{
  "n_layer": 21,
  "d_model": 576,
  "n_head": 9,
  "n_kv_head": 9,
  "head_dim": 64,
  "d_mlp": 2304,
  "vocab_size": 32000,
  "activation": "tanh_gelu",
  "norm": "rmsnorm",
  "norm_place": "pre",
  "norm_eps": 1e-05,
  "positions": "learned",
  "qk_norm": false,
  "attn_scale": 0.125,
  "bias": "all",
  "tie_embeddings": true,
  "parallel_block": false,
  "init": "normal",
  "init_std_qkv": 0.0159,
  "init_std_o": 0.00245,
  "init_std_up": 0.0159,
  "init_std_down": 0.00245,
  "optimizer": "muon",
  "lr": 0.00908,
  "lr_mult_down": 2.0,
  "beta1": 0.95,
  "lr_head": 0.0086,
  "grad_clip": 0.5,
  "warmup_steps": 200,
  "schedule": "wsd",
  "decay_fraction": 0.832,
  "decay_shape": "linear",
  "final_lr_fraction": 0.05,
  "batch_tokens": 262144,
  "seq_len": 2048,
  "doc_mask": false,
  "train_tokens": 816300000,
  "steps": 3114,
  "dataset": "wikipedia_en"
}
Each number is 128 + 32 x the weight over its row's rms, rounded and kept within 0 to 255. Layers, rows and columns count from 0. The size above them is the row's rms in percent of the matrix's.

# layer 17 MLP up, 2304x576, rms 0.0632, rows 1159-1182, columns 144-287
size [115  88  99  78  87 103 102 107 106 102  82 125  94  90 114 103 113  77  99  72  95  67 108  84]
[[182 102 165 125 149  84 103 106 157 108 194  40 138  93 109 108 112 136 154 196 146 107 118  99 146 107  88  89 107 113 115 148 104  97 153 123 102 181 154  78 120  90 174 155 132 145 112 130 151 162  52 145 149 185 159 154 134 168  74 182 181  81 115 144 110 100 144 116 116 147 135  35 121 107 108  94 100  79 173  76 169 144 125 124  86 148 160 127 116  91 125  86 137 136 156 136 164 213 146 123  76  75 176 235  90 151  72 114  81 142 140 166 119 119 128 133 164 177 121  91 126 147  90 120 141  88 107 187 112 111 108 111 100  98 130 143 155  98  86 142 142 183 175 137]
 [ 66  88 134 196 149  63 129 157 134  85 100 150 118 102 142 122 141 149  91  82 126 105 109 169  91  95 145 167  87 143 107 167  88 101 156 162 139 119 118  87 147 123  79 118 106 129 130 100  96 107 102 130 149 119 177  85 110 108  76 192  73  81 127 171 131 110  98  54 105 115 165  70  90 107 138 111  92 147 128 143  71 140 162 157 105 128  84  96  79 122 120 112 176 101 125 157 110 117 148 134 109 193 138 114 151 132 187 103 103 125 122 181 100 141 151  78  98 109 132 101 130 117 137 121 134 125 128 116 219 177 103 134  97 196 114 145 159 131 165 151 126 160 100 159]
 [159 162  98 143 136  88 127 145 148 125 122 125 107 159  98 122  36 130 154 177 197 164  98 136 159 163 107  89 124  90 120 137 128 104 146 169 110 127 191 194 160 128  77  68 162 122 114 125  99  57  84 124 124 107 133 182  81 130 171  94 118  67 159 180 103 186 155 134 125 101 130 158 141 125 160 105 149 116  87 112 107 137  82 169   0  76 133  92 129 144 106 146 107 161 127  89 102  60 125 115 148  85 155 184 149 111 127 117 153 156 103 179 116 117  85 110 118  93 150 110 136 133 127  59 126 151  73  68 188 140 147  94  92  78  61 124 146 139 120 136 164  84  76 143]
 [124  77  96 116 127 104 119 168  83 110 127 183 141 136  97  81 122 135 167 127  63 135  95 125 161 125 137 130 129 144 141 179  97 160  99 122 141 139 113 201 157 120 169 141 158 139 175 106 169 104 121  96 169 200 101 125 103 126  91 140 104 164  91 162 133 154 118 175 161 132 141 113 169 164 123 135 154 142  89 117  78 140 125 155 106 140 123 109 152 132 178 122  78 135  85 135 145 119 127 187 135 142 104 149 164 151 163 154  90 191 176  65  89 109 120 143 114 134 131 147  77 126 119 141 133 186 120 148 156 117 108 119 142 151 105 210 102 170 150 149 146 135 146 198]
 [164  94 120 164 136 145 159  72 160 104  97 111 168 133 138 114 102 129 151  95 153 126  94 101 161 158 131 141  98 192 140 122 163 140 160  95 184 142  87 156 189 136 126 176  89 136 218 152 123 161  89 116 133 100 100 175 111  89 109 189 162  92  92 144 157 139 143  85 141 113 145 146 119 119 166 152  95 135 185 115 115 126 103 141 186  79 112  92  71 146 127 148  82 141  65 116 162 177 122  93 150 134 118 131 115  85 115 111 108  70 121 152 174 132  94 142 141 180 165 106  77 146  78  85  95 138 128 122 169 120 135  89 169 141  88  99 139 172 148 170 134 154 128 135]
 [ 49 126  82 145  98  94 138 126 152  58 132 143 114 109 107 147 132 125 193 147 137  85  84 166 103 133 162 134 154  97 106 101 141 148 125 165 101 127 138 134  74 187 124 199 113  99  86 146 108 118 138 104  96 159 141  73 201 117  95 107 119 154 170  95 161 133 148  91 108 156 138  52 181 115 113 190 118 135 160 131  85 148 129 150 169  97 127 177  86 142 122 151 134 118 145 166 113 108 153 100  79 176  99 127 165 109 154  89 171  64 116 144 164 180 109 181 120 124 143  99 159 145 132  71 100 126  65 161  96 125 102 155 131 145 120 165  94  91 183  82 124 164 152 146]
 [121 127  87 117 169 137  92  73 159 114  98 115 152 128  78 139 182  78 118 162 136 134 114 157 101  82 181 159 115 179 107  79 124 114 103 128 114 125 158 121 156  83 113 153 118  91 141 174 110 150 163  96 119 180 136 139 157 130  51 151  98 110 127 174 149 127 147 127  83 109 112 143 119  89 145 130 180 123 160 155 189 143  96 113 104 137 123 119  94  66 142 138 105 116 143 135 143 113  87 138 129 132  93 101 162 120  73 109 112 112 151 105 137 119 114  73 159 120 119 157 142  77 144 157 124 131 175 122  98 130 128  81  89 141  94 144 161 153 132  86 131 163 113 141]
 [180 157 166 121 133 156 116 122 169 156 148 132 145  35 125 102  88 168 159 119 116 142 101 108 150 169 137 135 110 199 101 105 117 141 125 155 114 106 131 167  93 140 155 105 111 102 146 130 104  91 111 113 179 165  99 168 170 184 124 119 126 101 169  84 160  78 129 127 121 105 162 150 137  81 151 137 106 128 109 147 120 133 135 114  96  97 121 122 148 121 132 112 101 121  93 114 145 137 187 175 153 113 105 147 161 161 115 139 105  97 146 150 132 118 125 130 128  95 156 133 110 131  87 120 150 112 130  99 111 180  90 102 144 140 147 111 116  82 148 116 131 176 107 119]
 [158 163 111 132 130 169 122 128 162 175  87 108 124 129 103  77 163 128 175  98 146 125 110 117 176 155 105 159 106 134 100 175  63 120 150 188 165 133 123  56 127 115 161  79 174  20 131 136 100 153 144 164 130 140 150 141 102 121  82 170 190 171 189 155 117 180  98 141 108 114 182 132 130  89 128 132 124 128  73 112 139 199 113 135 131 128 134 176 156 107 150 127  87 143 119 137  85 137 164 134 124 130 134 100 167 224 122 161 145 112 119 119  86 122 129 119  43 122  89 176  98 127  40 122 163  88 189  95 141 134 143  98 108 131 101 110 158 105 104 126  75 140 154 108]
 [129 116 118 117 118 164 114  76 137 135  96  91 179 182 130 111 141 101 124 111 152 108 117 121 196 133 115 154 104 107 111 172  88 159  94 158  85 125  44 139 128 130 148 127 152 100 174 102 108 118 147 119 122 139 155 142 141 119 146  89 153 141 156 185 107 166 155  88 132 101 135  65 122 132 128 116 211 137 135 161  86 112 138 142 110  93  79 152 214 110 120 106 194 131 121 114 146 175 134 165 142 123 156  91 105 108 135 154 123 158 164 145 102 172 129 133  81  83 138 121 156 112 152 198 123 162 160 138 100 142 113 158 135  92 120 177 110 118 200 120 184 153 143 117]
 [130 120 139 152  96 129 145 103 100 161 121  70 148 198 101 160 138 155 120 141 203 148  85 129 129  90 151 164  70 147 129 151  98 109 139 145 101 142  51 110 133 148 142 178 106 103  85 176  90 117 125 111 124  66 119 202 121 160 136  74 127 134 133 120 142  72 114 147 104 149 120 168 103 108 156 167 105 101 127 114 142 151 114  96 148 120 143 142 112 102 150 155 104 110 127  65  81 103 132 128 142 120 118 103  73 115 115 101 132 196 130  83 162  96 102 163  99 141  34  87 147  84 150 146 109 111  70  93 144  66 129 128 125 113  99  45 151 108 174 122 142 110  85 161]
 [118 165 179 164 116 162 133 141 148 155  76 150 128  88 134 105 146 109 142 173  95  71  75 115 108 193 148 159 139 135 123  85 112 105 120 105 174 133 114  95 185 116 168 140 105 139 124 145 138 123 128  72 164  84 132 150 199 155 118 215 102  77 113 127 152 120 160 177 143  67 116 100 189 175 144  61 148 147 130 128 162 142 155 161  53 198  72 145 173 137 125 125 135 153 122 122 117 159 170 137 109 157 131 141  97 111 144  82 159 134  98 153 118  84 125 151 109  99 121 140 135 110 190 143 159 114 130 158 152 136 125 191 124 109  98 130 144 170 127 125 176 115 154  90]
 [119 176 140 103 132  75 136 125 138 168 103  91  66 122  70 117  78  91 112 133 140 136  89 121  80 163 114 170 116 132 136 107  73 149 160 114 129 114 114 118 122  93  85 154 159  49 102 128 146 142 133 113 124 117 110  94 158 158 124 112 114 121 184 118 152 180  62 137 179  99 184 150 124 168 107 182 173 133 114 143 143 145 140 141 140 182 133 134 110  84 149 151 135 106 122 150 164 141  98  88 114  65  99 113 135 157  96 132 158 142 166 120  82 108 105 130 127 135 110 174  99  98 104 113 133 109 169  58  60 104 152 161 133  67 108 115 141 134 163  91 125 167 114 162]
 [176 157  85 119 128 157 142 140 178 102 190 116  81 164 136  92 142 112  95 151 136 132 110 154  82 139 114  84 133 149 104 145 180 189 129  82 119  89  91 107 125 125 162 126 134 153  93 130  88 123  82 125 115 114 210 201  92 190 113 135 162 109 118  95  96 119 106 180 151 163 116 150 141 167 141 160 133 129 124 102 119 112 192 105 107 116 186 159 176  88 130  85 110 151 145 138  90 138 137 159  79  92 168 122 134 100 141 149 126 107 137 169 121  98 144 112 112 149 171 142 100 182 111 141 142 103  81 185 168  72  96 156 163 176 105 203 214 119 131 189 127 138 107 164]
 [133 163 168  73 112 132  43 117 172 118 130 186 181 124 105 130 109  98 115 119  97 109  99 143  80 128 146 114  99 116 163  99 130 230 129 115 154 129  75 121 121 113 132 118 178 131 119 175 115 138 152  97 130  99 133 150 138 207 139 155 100 157  67 105 124 125 112 150 104 102  50 106 163 162 144 200 112 129 117 111 174 128 114 158 129 179 164 161 126 158  79 114 133 190 117 186 135 132 102 150 104  98 140 149 185 100 142 153 122 130 118 177 125 134 116  92 101 158 150  96 129 161 127 102  64 138 119 113 192 153 143 159 115 103 150 132  97 156 155 144 150  94 110 135]
 [176 110 126 147 132 121 124 130 139 146 146 105 111 136 143 130 104  72 114  66 126 164  98 157  80 121 160 125 130 146 155 149  83  47 156 113 175 112  95  89 130 154 131 153 123 177 112 165 191 185 117 210 125 139  85 114 175 111 109 133 137 147 146 180 162 120  75 109 124 128 126 119  94 133 115  91 114 153  94 104 161 171 246 118 131 132 154 123 139  65 126 140  99 120 190 188 143 156 112 143 139  89  78 105 112 174 136 120 107 109 121 109 157 160 144 114  53 135 135 108  92 156 163 186  90 151  94 189 114 151 142 115 115 123 139 146 110  93 109  81 126 109 139 145]
 [125 144 126 149 119 137 116 153  85 164 135  73 117 117 108  83 152 105 138 155 141 116 147 186 128 145 119 115  91  78  98  95 124 128 113  85 109 121 176 159  88 168 149 158 128 154 200  84  51 103  67 128 116 102  91 113 121 153  91 154 117 144 110 136 158 110 200 173 178 128 117 161  98  99 191  83 124 133  87 101 138 145 114 137 122 126 178 102 108 112 157  78 143 123 133 140 126 126 138 102 115 132  98 132 152 119  86 131 127 186 139 111  65 123 161 142 134  90  82 117 159 104 160  83 119 105 103 146 128  78 126 108 122 165 161 132  89 139 130 162  54 114  62 224]
 [158 134 147  97 138  81 128  93 118 120 156 150 155 118 181 112  92  75 159 123 157 126 161 108 144 115  55 113 126 112 144 105 130 116  85 173 132 150  56 105  82 109 118 130 105 146  64  92 129 134 146  82 126 131 120 169 152  78  96  84 194 155 115 197 100 115 158 113  95  84 189 114 136 127 132 182 127 103 122 123  76 135 179 109 105 114 114 138 131  90 202  99 123 207 129 224 147 136 151 132 100 171 182 135 109 135 106 146 150 120 150  96 118  85 181  88 133 145  90  39 130 153 135 113  91  94 127 131 144 152 121 113 193  87 126 124 124 110 112 156  72 100 179 159]
 [145 149  90 103 129 129 111 157 194 160 116 165 134 129 170 194 135 116  91  96  78  90 105 147 136 135 188  75  58  90  41 149 112 135  97 124  98 108 147 150 141 154 103 122 117 153 152 132 159 116 150 157 163 152 110 110 196  90  85 102 124  85 153 140 129  86  81 169 129 169 135  96 126 118 115 164 105 109 119 164 169  95 167 137 143 119 103  99 120  98 171 122 112 177 107 155 113 152 163 142 105  64 126  84 104  95  94 106 106 105 176 139 151  89 134 155  97 141 133 140  58 169 126  97  92 135 167  79 131 153 206 166 144 155 142 165 144  66 121 113  99 124 154  99]
 [187 148 167 110 110 116 125 120 114 101  95 122 164 128  66 102 119 130 112 117 124 131 133 150 119 175 114  95 124 161  95 155 104 165 114 108  82 128 110  60 179 139  92 151 122 182 144 108 156  72 149 145 166 111 163 104 186 124 166 104 117  95 134 158  73 103 136 111  96 113 111 133 113 109 124 142 127  78 103 143 184  49  96 109 126  96  80  73  92 115 122 166 102  73 129 159 112 200 100  78 152 158 133 151 103 160 136 125 163 158  78  84  85 100 156 171 184  77 137 137 170 137 168 121 176 114 123 142 175 123 179 104 140  91  70  91 100 118  98  94  71 105 117 147]
 [154 117 124 116  93 105 102 118 137 111 122 119 133 162 167  77 163 155 149 111 169  82 131 142 160 170 159 141 154 163 111 119 157 119 110 107  71  99 160 112 107 121 152 122  97  97 139 113 136 135 124 154 124 116  78 160 123 109 149 125 154 146 129 126 177 190 134 123 177 111  94 124  92 129 136 112 149 119 101 103  74 128 134  99 164 164 163 177 117  85 146 158 122  77 150 124  99  91 107 119 156  91 160 107  71 153  61 190 124 147 134 134 159 114 188 100 163 186 165 119 159 120 182 158 132 182 110  89 130 139 123  77 106 134 115  32  97 109 177  96 117 145  97 154]
 [151  99 188 105 172 140  99  67 117 145 128 142 154 152 149 115 115 164 139 130 127 126  97 118 118  80 153 151 137 102 170 118 102 120 157 168 128 201 140 107 122 160 161 134 123 174 140 109 118 178  53 148  90 139  83 145 156 125 172 176 150 147 179 149 157 180 129 137 126 112 165 105 103 122 158 132  64 138  95 119 140 146 160 171  94 184 171 110 128  90 135 117 165  88  82 123 153 144 145 110 120 136 145 133 128 123  92 111 166 104 129 114 109 173 125 115  88 113 139 161 116  93  95 156  90 117 142 149 124 142 148 126 105 181  89 207 116 125 110  80 108 108 128 122]
 [ 81 127 163 169  93  81 158 104  99 129 147  87 171 123 149  97 151 115  70 142 161 142 129 113 177  94 167 155 107 116 132 125 119 136 168 165 142 139 158 101 155 103 127  84 152 165 157 132 129 145 119 138 158 162 148 148 129 121 132 139 156  45  99 118 141 117 108 180 151 125 252 131 134 118 100 142  89 171 171 125 133 144 111 163 108  83  84 138 155 179 104 125 115 108 150 161 117 129  23 104 154 103 135 195 138 132 154 169 138 144  72 125 141 164 130 107 176  74 131 120 139 163  60 114 117 103  79 127  96 122 138  62  98 173 191 168 174 167 130  86 146 104 199 151]
 [170 139 133 116 142 162  53 102 105  87  93 155 123  65 145  73  66 101 128 148 137 106 167 140 114 102 156 103  94 117 109 120 108 114 123  79 161 136 139  86  91  82 148 158  88 182 104 189 143 148 195 117 110  73 154 126 129 101 109 155 152  97 120 136 114  77  86 123  99 139 131 154 147 131  99 177 100 184 165 164  83  98 145  67 121 151 118 107  78 143 117 158 138 148 144 115 161 192 156  96  40 184 173 127  99 114  99 128 171  98 103  77 153 112 154  49 189 135  89  83  80 108 149 118 176 170 161 148 133 118 103 126 130  92 178 117 146  98 198 142 127 129 147  79]]
# layer 17 MLP down (transposed), 2304x576, rms 0.066, rows 1159-1182, columns 144-287
size [134  97 101  76  83 101 102 103 128  93  75 126  95  79 115 104 117  83  93  69  97 112 102  83]
[[129 135 174 110 159  76 119  83  94 173 150 103 163  71 141 129 129 135 105 124  97 134 133 117 173  87 121 101 145 150 223 110  49 132  68 119 136 135 109 187 152 164 148  85 117 101 146 152 124 161 115 121  70  97  70 176  56  78 115  74 117 116  79 147  95 110 191 143 211  89 131 202 159  95 144 116 121 162 133 123 118 110 148 114 166 124 181  83 155 118 132 100 143  70 128 133 151 139 179 139 163 157 125 105 104  82 138 173 135 125 122 153 101 157 152  59 121  87 133 119 116 177 133  90 177 146  94 127 124 121 118 127 129 155  99 153 118 173  65  86 131 105 125 121]
 [160 130  45 132 145 144 173 124  76 129 151 114 142 132  87 187 127 157  80 140 115 153 108  94 143 169 152 115 143 114 121 130 165 108 173 107 134 141  67 131 167 109 175  92 116 144 136  91 104 162 152 148 120 171  49 111 112  93 126 131 101 127  89 105  81 142 145 162 152 109  97 152 176  95  96  87  84 119 111 128 129 132  56 125 123 199 187 141 159 202 177 148 119 104 158 137 129 137 159 165 104 116 116 122 135 122 163 183  81 128  90  96 192 114 140 130  71 162 134 138 104 142  88 159 126 124 128  93 139 145 149 124 146 168 192  98  88 161 169 164 120 150 112 112]
 [123 168  98 101 121  98 136 152 175 138 116 131  80 131 160 142  83 147 112 130 161 118 104  79  97 211 101 145 186 169 137 170 121 125 123 110 127 139  85 132 142  74 107 113 114  67  99 113  93 150 165 134 125 119 185 144 111 106 102 100 169 165 101 117  65 148 172 171  87 137 137  94  94 177 141 178 112 158 114 157 116 104 126  95 110 106 158  98 117 109 149 134 135 143 114 141 122 121 133 127 132 201 116 143 150 117 133 163  95 149  89 130 152 157  88  66  81 102 123  90 174 117  81 116 126 106 145 131 168  76 106  89 116 160 152 143 123 133 118 120 107 126  98 132]
 [147  93 103 152  86 127 117 140 202 119 145 115 145 122 166 123 159 117 115 121 133 183 123 151  85 184 114 135 122  92 129 100 139 158 150 126  68  96  69 152 141  89  93 119 115 104 150  95  94 179 150 144  79 163 147 154 127 133 121  97 145 146 121  93 111 139 125 209  40 175 115 155 121 105 118 119 111 150  90 107 165  92  90 167 132 126 143 137  97 152 138  74 114 155 126 161 156 105 133 121 143  81 119 152 100 114  84 109 100  59 117 157  90 147 152 171 114 111 173 111 151 102  96 147 122  77 201 182 126 109 124 103 165 131 151  66 146 188  97 166 117 160 130 101]
 [121 104 153 160  97 146 105 142 159 124 183 170 112 145 133 148  88 134  56 112 146 173 104 111 192 224 130 127 163 158 167  95 120 151 152 191 133 158 149  45 154 149 106 147  73 132 104 155 153 163 147 140 136 112 148 144  98 136 134  85 117 108 133 181 140 125 139  68 112 116 162 122 158 157 120 158 146 154 134 154 136 142 148 151 109 136 116 144 140 119 125 167  96 132  93 168 131 113 120 150 102 115 111 149  72 112 148  84  80 136 123 104 104 162 100 111 146 141  63 133 126 120 147 137 108 155 106  82 129 130 165 111  78 130 137 148 156  91 116  95 150 157 106  82]
 [187 133 165 104 118 132 106 158 163 110 184 133 184  95 146  92 162 103 126 131 169 161  77 135 132 143 125 196 153 113  89 107 112 176  94 149 136 169  97 159 133 100 110 134 176 142  95 189 122 170 139 133 105 145 192 133 182  94 144  97 106 103 159 113 135 128 127  64 161 116 112 120 201  65 130 110 141 178 110 114 116 117 122 101 174 144  58 142 163 121 116  60 125 100 119 105 146  69  64 154 160  98 213 122 146  99 167  98 150 138  87 155 143 117 140 189 137 102 186 144 126 109 154 128  41  85 114 155  69  79 191  85 136 103  66 154 100  68 161  57 141 155 165 110]
 [151 125 107 170 147  64  95 140 102 120 141 127 117 130 138  55  95 185 156 146 134  72 118 136 190 145 143 177 122  71 163  71 167 152 184 140 122 137  87 177 170 139 128 121 127  85 131 134 202 107 197 136  94 167 167 113 147 118  93 103 115 112 131 133  79 107 160 132 172 140 124  83 119 120 112 128 124 119 142 138 124 129 158 141 145 148 115  96 201 115 138 155 130 111 101 160 139 147 184 106 134 144 149  78 133 107 112 109  95 154 117 124 172 178  69  86 163 125  99 137 110 135  74 145 157  95 150 159 127 131 122 101 130  85  67 119 141 118 156 109 108 168 126 101]
 [122  60 120 159  85 132 139  98  99 141 177 128 110 133 164 126 122 122 180  99 119 111 119  99 120 129 121 106 152 154  67 169  82 121 106  96 133 153 115  80 159  96 125 163 116  75  90 154  61 170 161 117 162 169 197  97 155 165 125 110  61 154  96  85 165  56 141  98 149 126 126 176 190 123 128 115 126 127 185 106 148 154  92 120 122  81 110 144 178  91 148  99 101 139 186 146  90 133 171 147 105 142  96 105 200 151 171 140 149 115  83 135 182 101 145 130  81  82 124 106  83 103 139 130 114 113  84 163 148 172 123 136 102 153 122  95 115 100 130 121 143 144 137  93]
 [ 95 106 145  91 172 131 124 172 112 113 142  78 133 134 131 110  94 126 135 139 205 119 145 117 130 151 203 119 205 114  95 101 128 143 121 125 155 109 110  86  78 163 152 151 171 171 141 135 190 121 110 125 160 128 129 177 165 114 146  81 118  86 115 129 153 108 177 113 123  75 135 151 106 254  55 128 154 113 133 177  90 173  81 168 138 121  77 111 102 141 150 102  54 134  97 164  94 197 179  44 131 156 136  91  99 126 160 167  79 158 182  93 146 125 117 148 130 165  99  99  82 129 145 145 100 116 120 120  97  85  78 121 162 137  59  97 146  92 158 162 101 111  80 142]
 [159 135 156 132 168 126 124 151 127 147 112  69  70 128 146  95 176 113 150 169 143 114 128 154  98 162  98 158 132 161  86 172 119 167 121 118 129 147  76 142 104 109 143 184 131 152 121 151 187 115 138 136 144 182  97 202  95 189 105 146 163 145 106 177  46 126 140 105 165  87  99 171 153 151 170 210 102 171 101 152 136 144 148 155 145 105 155 142 119 148 141  92  95  63 127 123  76  99  73 133 114 119  93 118 152 115  89 150 111  68 133 150 104 190 114 163 117  79 111  85  58 113 131 128  87 149  99 122 152 113 156  69  93 125  86 145 105  83 116 163 139 171 103  91]
 [ 96 169 138  88 128 100 137 169 176 112 130 129  47 141  94 227 120 151  90 130 143  88 147 122 109  86 222 175 108 102 146 115 110 103 132 106 158 128 118  88 152 115 163 159 165 109 149 112  96  53 127 191 155 107  78 154 118 133 122  73 135 120 137  84 123 152 183  97 135  94 116 147 134 122 148  78 144 157 165 161 151 150 168  67 178 117 119 106 150 122 125 159 137 169  74 138 133 137 148 192 142 171 125 153 160  80 142 157  61 156  69 126 119 143 165 131 159 133  99 114  67 156  86 126 100 174 105 166 130 122  85  97 173 109  84 153 161 126 118 154 161 109 176 206]
 [166  45 164 153 165 174 138  66 182 183 122 127 138 113 117 138 186 113  80 140 111 133 136 128 112 128 117 192  63 144  83  89  70 117  98 133 137  89 160 138 136 135 147 150 178 118 167 118 165  99 122 186 120 148 163 188 119 150 140 166 104 169 170 145 180 109  50 127  73 108  93 186 142 127 163 141 126 112 134 101 112 159 105 128 104  83 110 114 100 154 167 202 137 161 126  80 146 131  83  89 130 161 102 117 121 120  98 107 141 143 137 189 167  67 164 201 173 157 150 134 104 198 113 115 110 131 106 141 148 134 106  89  62 168 168 106 130 175 170 134 137 153 124 112]
 [146 176  89  87 164 162 114 230 126 134 104 171 135 116 152 163 150 160 132 151 207 187 124 132 141  91 114  85 137 118 116 135 192 126  63 148 118 127 123 143 167 175 143  59 151 124  91 154 126 122 163 137  95 141  88 156  76 168 119 152  82 119 129 105 146 143 163  75 139 153 110 132 155 183 160  91  94  98 180 126 122 154 133 109 134 145 154 160  96 128 152 104  71  97 132  86  54  95 119 167 177 164 176 112 121 112 170 170 176 112 127  86 161 196 134 190 134 128 175 108 142 146 142 115 138 145  68 123 182 166 103 134  35 100 107 144 132  79  94 118 159 120 150 125]
 [112 131 120  54  71 135 137 133 141  71 130 123 117 194 110 147 197 112 154  79 122 172 171 109 165 167 128 129 121 172 139 138 107 128  86 126 116 158 192 154 122 179 118  83 132  71 102 177  90 143 117 183 109  30 135  87 186 114 143 140 106  87 121  82 146 168 176 147 108 107  92  69 151 157  77 134 117 180  28 107  40 125  97 148 125 152 173  74  74 128  81 126 150 132 109  83 123  89  90  68 102 120  30 141 152 134 139 140  56  83  61 175 102 160 110 102 126 122  61 143 133  98 138 130 124 134 108  94  57 175 111  85  98 121 124 124 101 150 134  54 149 123 169  97]
 [197  94  95 107 148 118 155 114 158 124 100 132 111  66 143 110 137 206 106  95 149 132  96  96  83 108  94 162 121 134 135 123 116 130 148  75 116 114 138 175 173 131 187 128 186  97 152  70 187 143  60 135 128 177 131 166  75 113 131 166 141 129 107 114 124 159 198 163  54 111 128 174 118 141 151 113 153 136 102 128 140 122 131 154 124  94 123 137  97 138  81 115 120  76 124 133 137  91 148 118 171 124 141  87 159 120 161 182  69  90 134  80 165  53 140 100 181 151  69 142 101 121 136 133  75 113 100 107 161 149 116 140 180 101 125 130  86  89 137 161 130  82 167  87]
 [165  97 119 144 146 131 130 146  65 152 136 130 105  21 100 123 147  88  88 159  84  92 143 167 102 108 124 156 177 130  53 152 124 118 107  97 183 129  64 100 124 139  97 111 129  80 128 124 160 134  73 199 116 225 100 137 186 121 104 152 154 134 159  97 210  94 119  91 175 120 151 109 151 104  66 141 146 120 123 152 140 148  90 100 127 154 136 110 115  97 113 117 174 117 167 135  73  70 143  86 148 123 128  49 231 103 147 126 126  83 160 114 123 142 174 139 131 123 167 137 132 153  94 114  89 160 128  99 209 170  75 135 163 132  92 146  88 147 148 149 201 167 150 164]
 [138 133 167  97 120 162 120 102 129 150  63  91 140 139  92 102 116 132 121  90  76 116 111 143  97 121 155 129 124 108 133 144 126  54 120 151  90  88  52 154 146 136 196  60  90  98  99 132   0 163  96 155 175 168 145 138 114 143 158 146 124 141 146 120 108 141 133 136  37 142 132 105 162 137 123 155 139 115 163 130 103 159 130 128 134 129 136 115 112 145 136 114  82  88 111 127 145 131 115 191 123 123 154 145 110 148 151 197  95 115 113 172 138 146 103  91 123 148 125 163 139 128 106  90 126 160 170  83 162 113  94 134  98  98 151 118 129 192 124 196 124 153 127 104]
 [ 97 148 150 118 137  53 147 164 121  88 100 112 125 176 116 176 149 156 137 134 100 147 104 166  80 121 167  79 123 104 213 135 121 113 154 137  91 133 149 133 127 176 146 104 152 163 189 117 108 117 114 173 149  83 131 102 161 166 120 110 127  91 137 133 150 119 114 188 131 112 132 204 111 148 169  79 155 166 112 179 156 155  54 198  94 138 110 143 168 111 155 162 143  43 128  87  83 146 117 164 149  93 101 104 119 115 134 126 150 147  96 187 185 130 127 150 161 118 102 162 115 176 122 156 138 105 123 119 132 140 147 128 148 174 159 148  93 186  91 123  98 190 139 143]
 [162  84 170  98 129  84 122 107 103  96  92  95 111 139 119 131  63 132 164 117 145 117 115 157 135 115 160 140 145 145 109 125 136 105 148 150 184 157 153 145 116 154 139 152 196  96 168 166 127 158 130 158 142  81 106 100  88 144 157 103 128 123 140 149 150 147 113 108 127 142  72 110 163  78 174 153 101 165 183  92 136 152  93 110 102  85  78 136 105 152  83 123 124 139 107 167 125 130 119 169 147 158 112  63 112 132 114  85 111 138 140 105 111 153  92 148 150 102 159  95 136 165 143  84 164 161  63 157  75 142 139 164 137 125  29 129 114 117 126  96 154  89  85 158]
 [ 95 131 133  83 104  90  73 102  97 104  72 105 152  57 124 134 120  86 108 175  97  99 159 136 119 140 149 179 154 131  68 130 160 116 181 140 163 152 127 144 109 144 113 143 165 184 114 155 101 171  66 149 105  97  84  98 147 103 162 143  91 140 136 126 147 133 137 124  97 132 124 140  61  57  78  86 162  82 154 124 134  97 100 148 123 152 149 107 105 127 134 120 135 116 128 163 134 137 112  79 158  91 192 114  88 134 145 117 147 212 147 171 130 160  95 178 124 185 104 149 144 134 153 190 153 130 138  97 121  94 114 109  76 123  77  58  37 146  94 135 139 129 121 164]
 [ 64  87 146  98 127 116 119 173 143 139 124  96 124 102 111 123  88 164  81  96 151 155 147  89 151 149 170 108 144 116  80 130 166 138  98 109  70 119  67 160 139 112  51  86 137  84 148 126 123 163  77 154 128 155 141 111 113 157 118  71 115 165 142 123 129 119 134 159 161  94 183 116  94 132 119 134 110 108 134 171  84  58  90 108 120 126 180 151  85 138 103  78 136 133 164 115 113  93 105 143 179 126 158 116 116 119 131 130 123 114 157 130 144 176 160  86 160 139 170 153 177 185  91  31 147 111  89  76 131 148 116 111 174 181 174 156 118 111  64 100 158 143 163 131]
 [123 135  87 138 173 178 141 122  99 127 109  97 140 153 161 136  89 146 128 117 101  84 143  97 145 136  85  90 137 114 156 144 102 171  82 112  98 142 157 134 129 104 143 140 116 168 133  94 140  99 101 106 135 136  93  75 189  89 113 117 111 122 106 127 111 131 142 195 180 141 134 130 173 114 104  75 170 104 116 150 151 139  79 103  97 134  72 174 181 126 148 160 109 130 146  95 135 167 142  87 130 108 115 177 130 123 135 148 167 136  95 127  94  73 156 147 111  86  86 121 122 105 112 127 149  98 147 158 110 142 117 158 169 106 114 139 127 122 133 163  97  53 169 100]
 [154 110 114 123 126 162 159 100 136  93 164 103 127 117 144 122  59  96 150 121 109 105 143 156 151 132 128 104 144 168  95 118 149  99 206 164 164 157 133 132 117 149  69 144 103 146 137 137 153  94 111  89 110  91 167 131 123  97  87 109  81 158 176 159 126 144 101 106 108 119 110 121  52 126 143 131 112 145 160 133  95 129  83  99 168 109 132 166 137 143  89 158 100 107 142 144 102 112 154 170  59  99 114 152 153 116  81 147 186 188 127 113 120 182 105 110  79 170 190 124 105  15 134 191 118 122 111 139  95 141  95 141 104 171 120 103 133 106 179  92  79 152  55  87]
 [119 113 166 140 116 152 119 152  98 139 125  76 137 150 141 167 142  92 106 108 186 129 109  59 157 126 170 173 140  83  97 129 153  99 139  83 169 118 104  96 115 174  85  93 140 125 128  86 142 173 123 142 103 131 129 125 148 145  83 155 134 159 171 135 138 125 141 119 123  93 160 137 145 141 161  50 161 118 148 143 138 158 125  92 106 118 135 134 174 105 175  84 114  98 129 148 125  92 164 140 170 133 137 123 193 102 135 104 106  59 153 132 191 149 132 144 172 160 168 127 166 142  86 143 139 225 127  99  87  85  66 130  95  97 117 102 152 100 177  94 129 155 138 155]]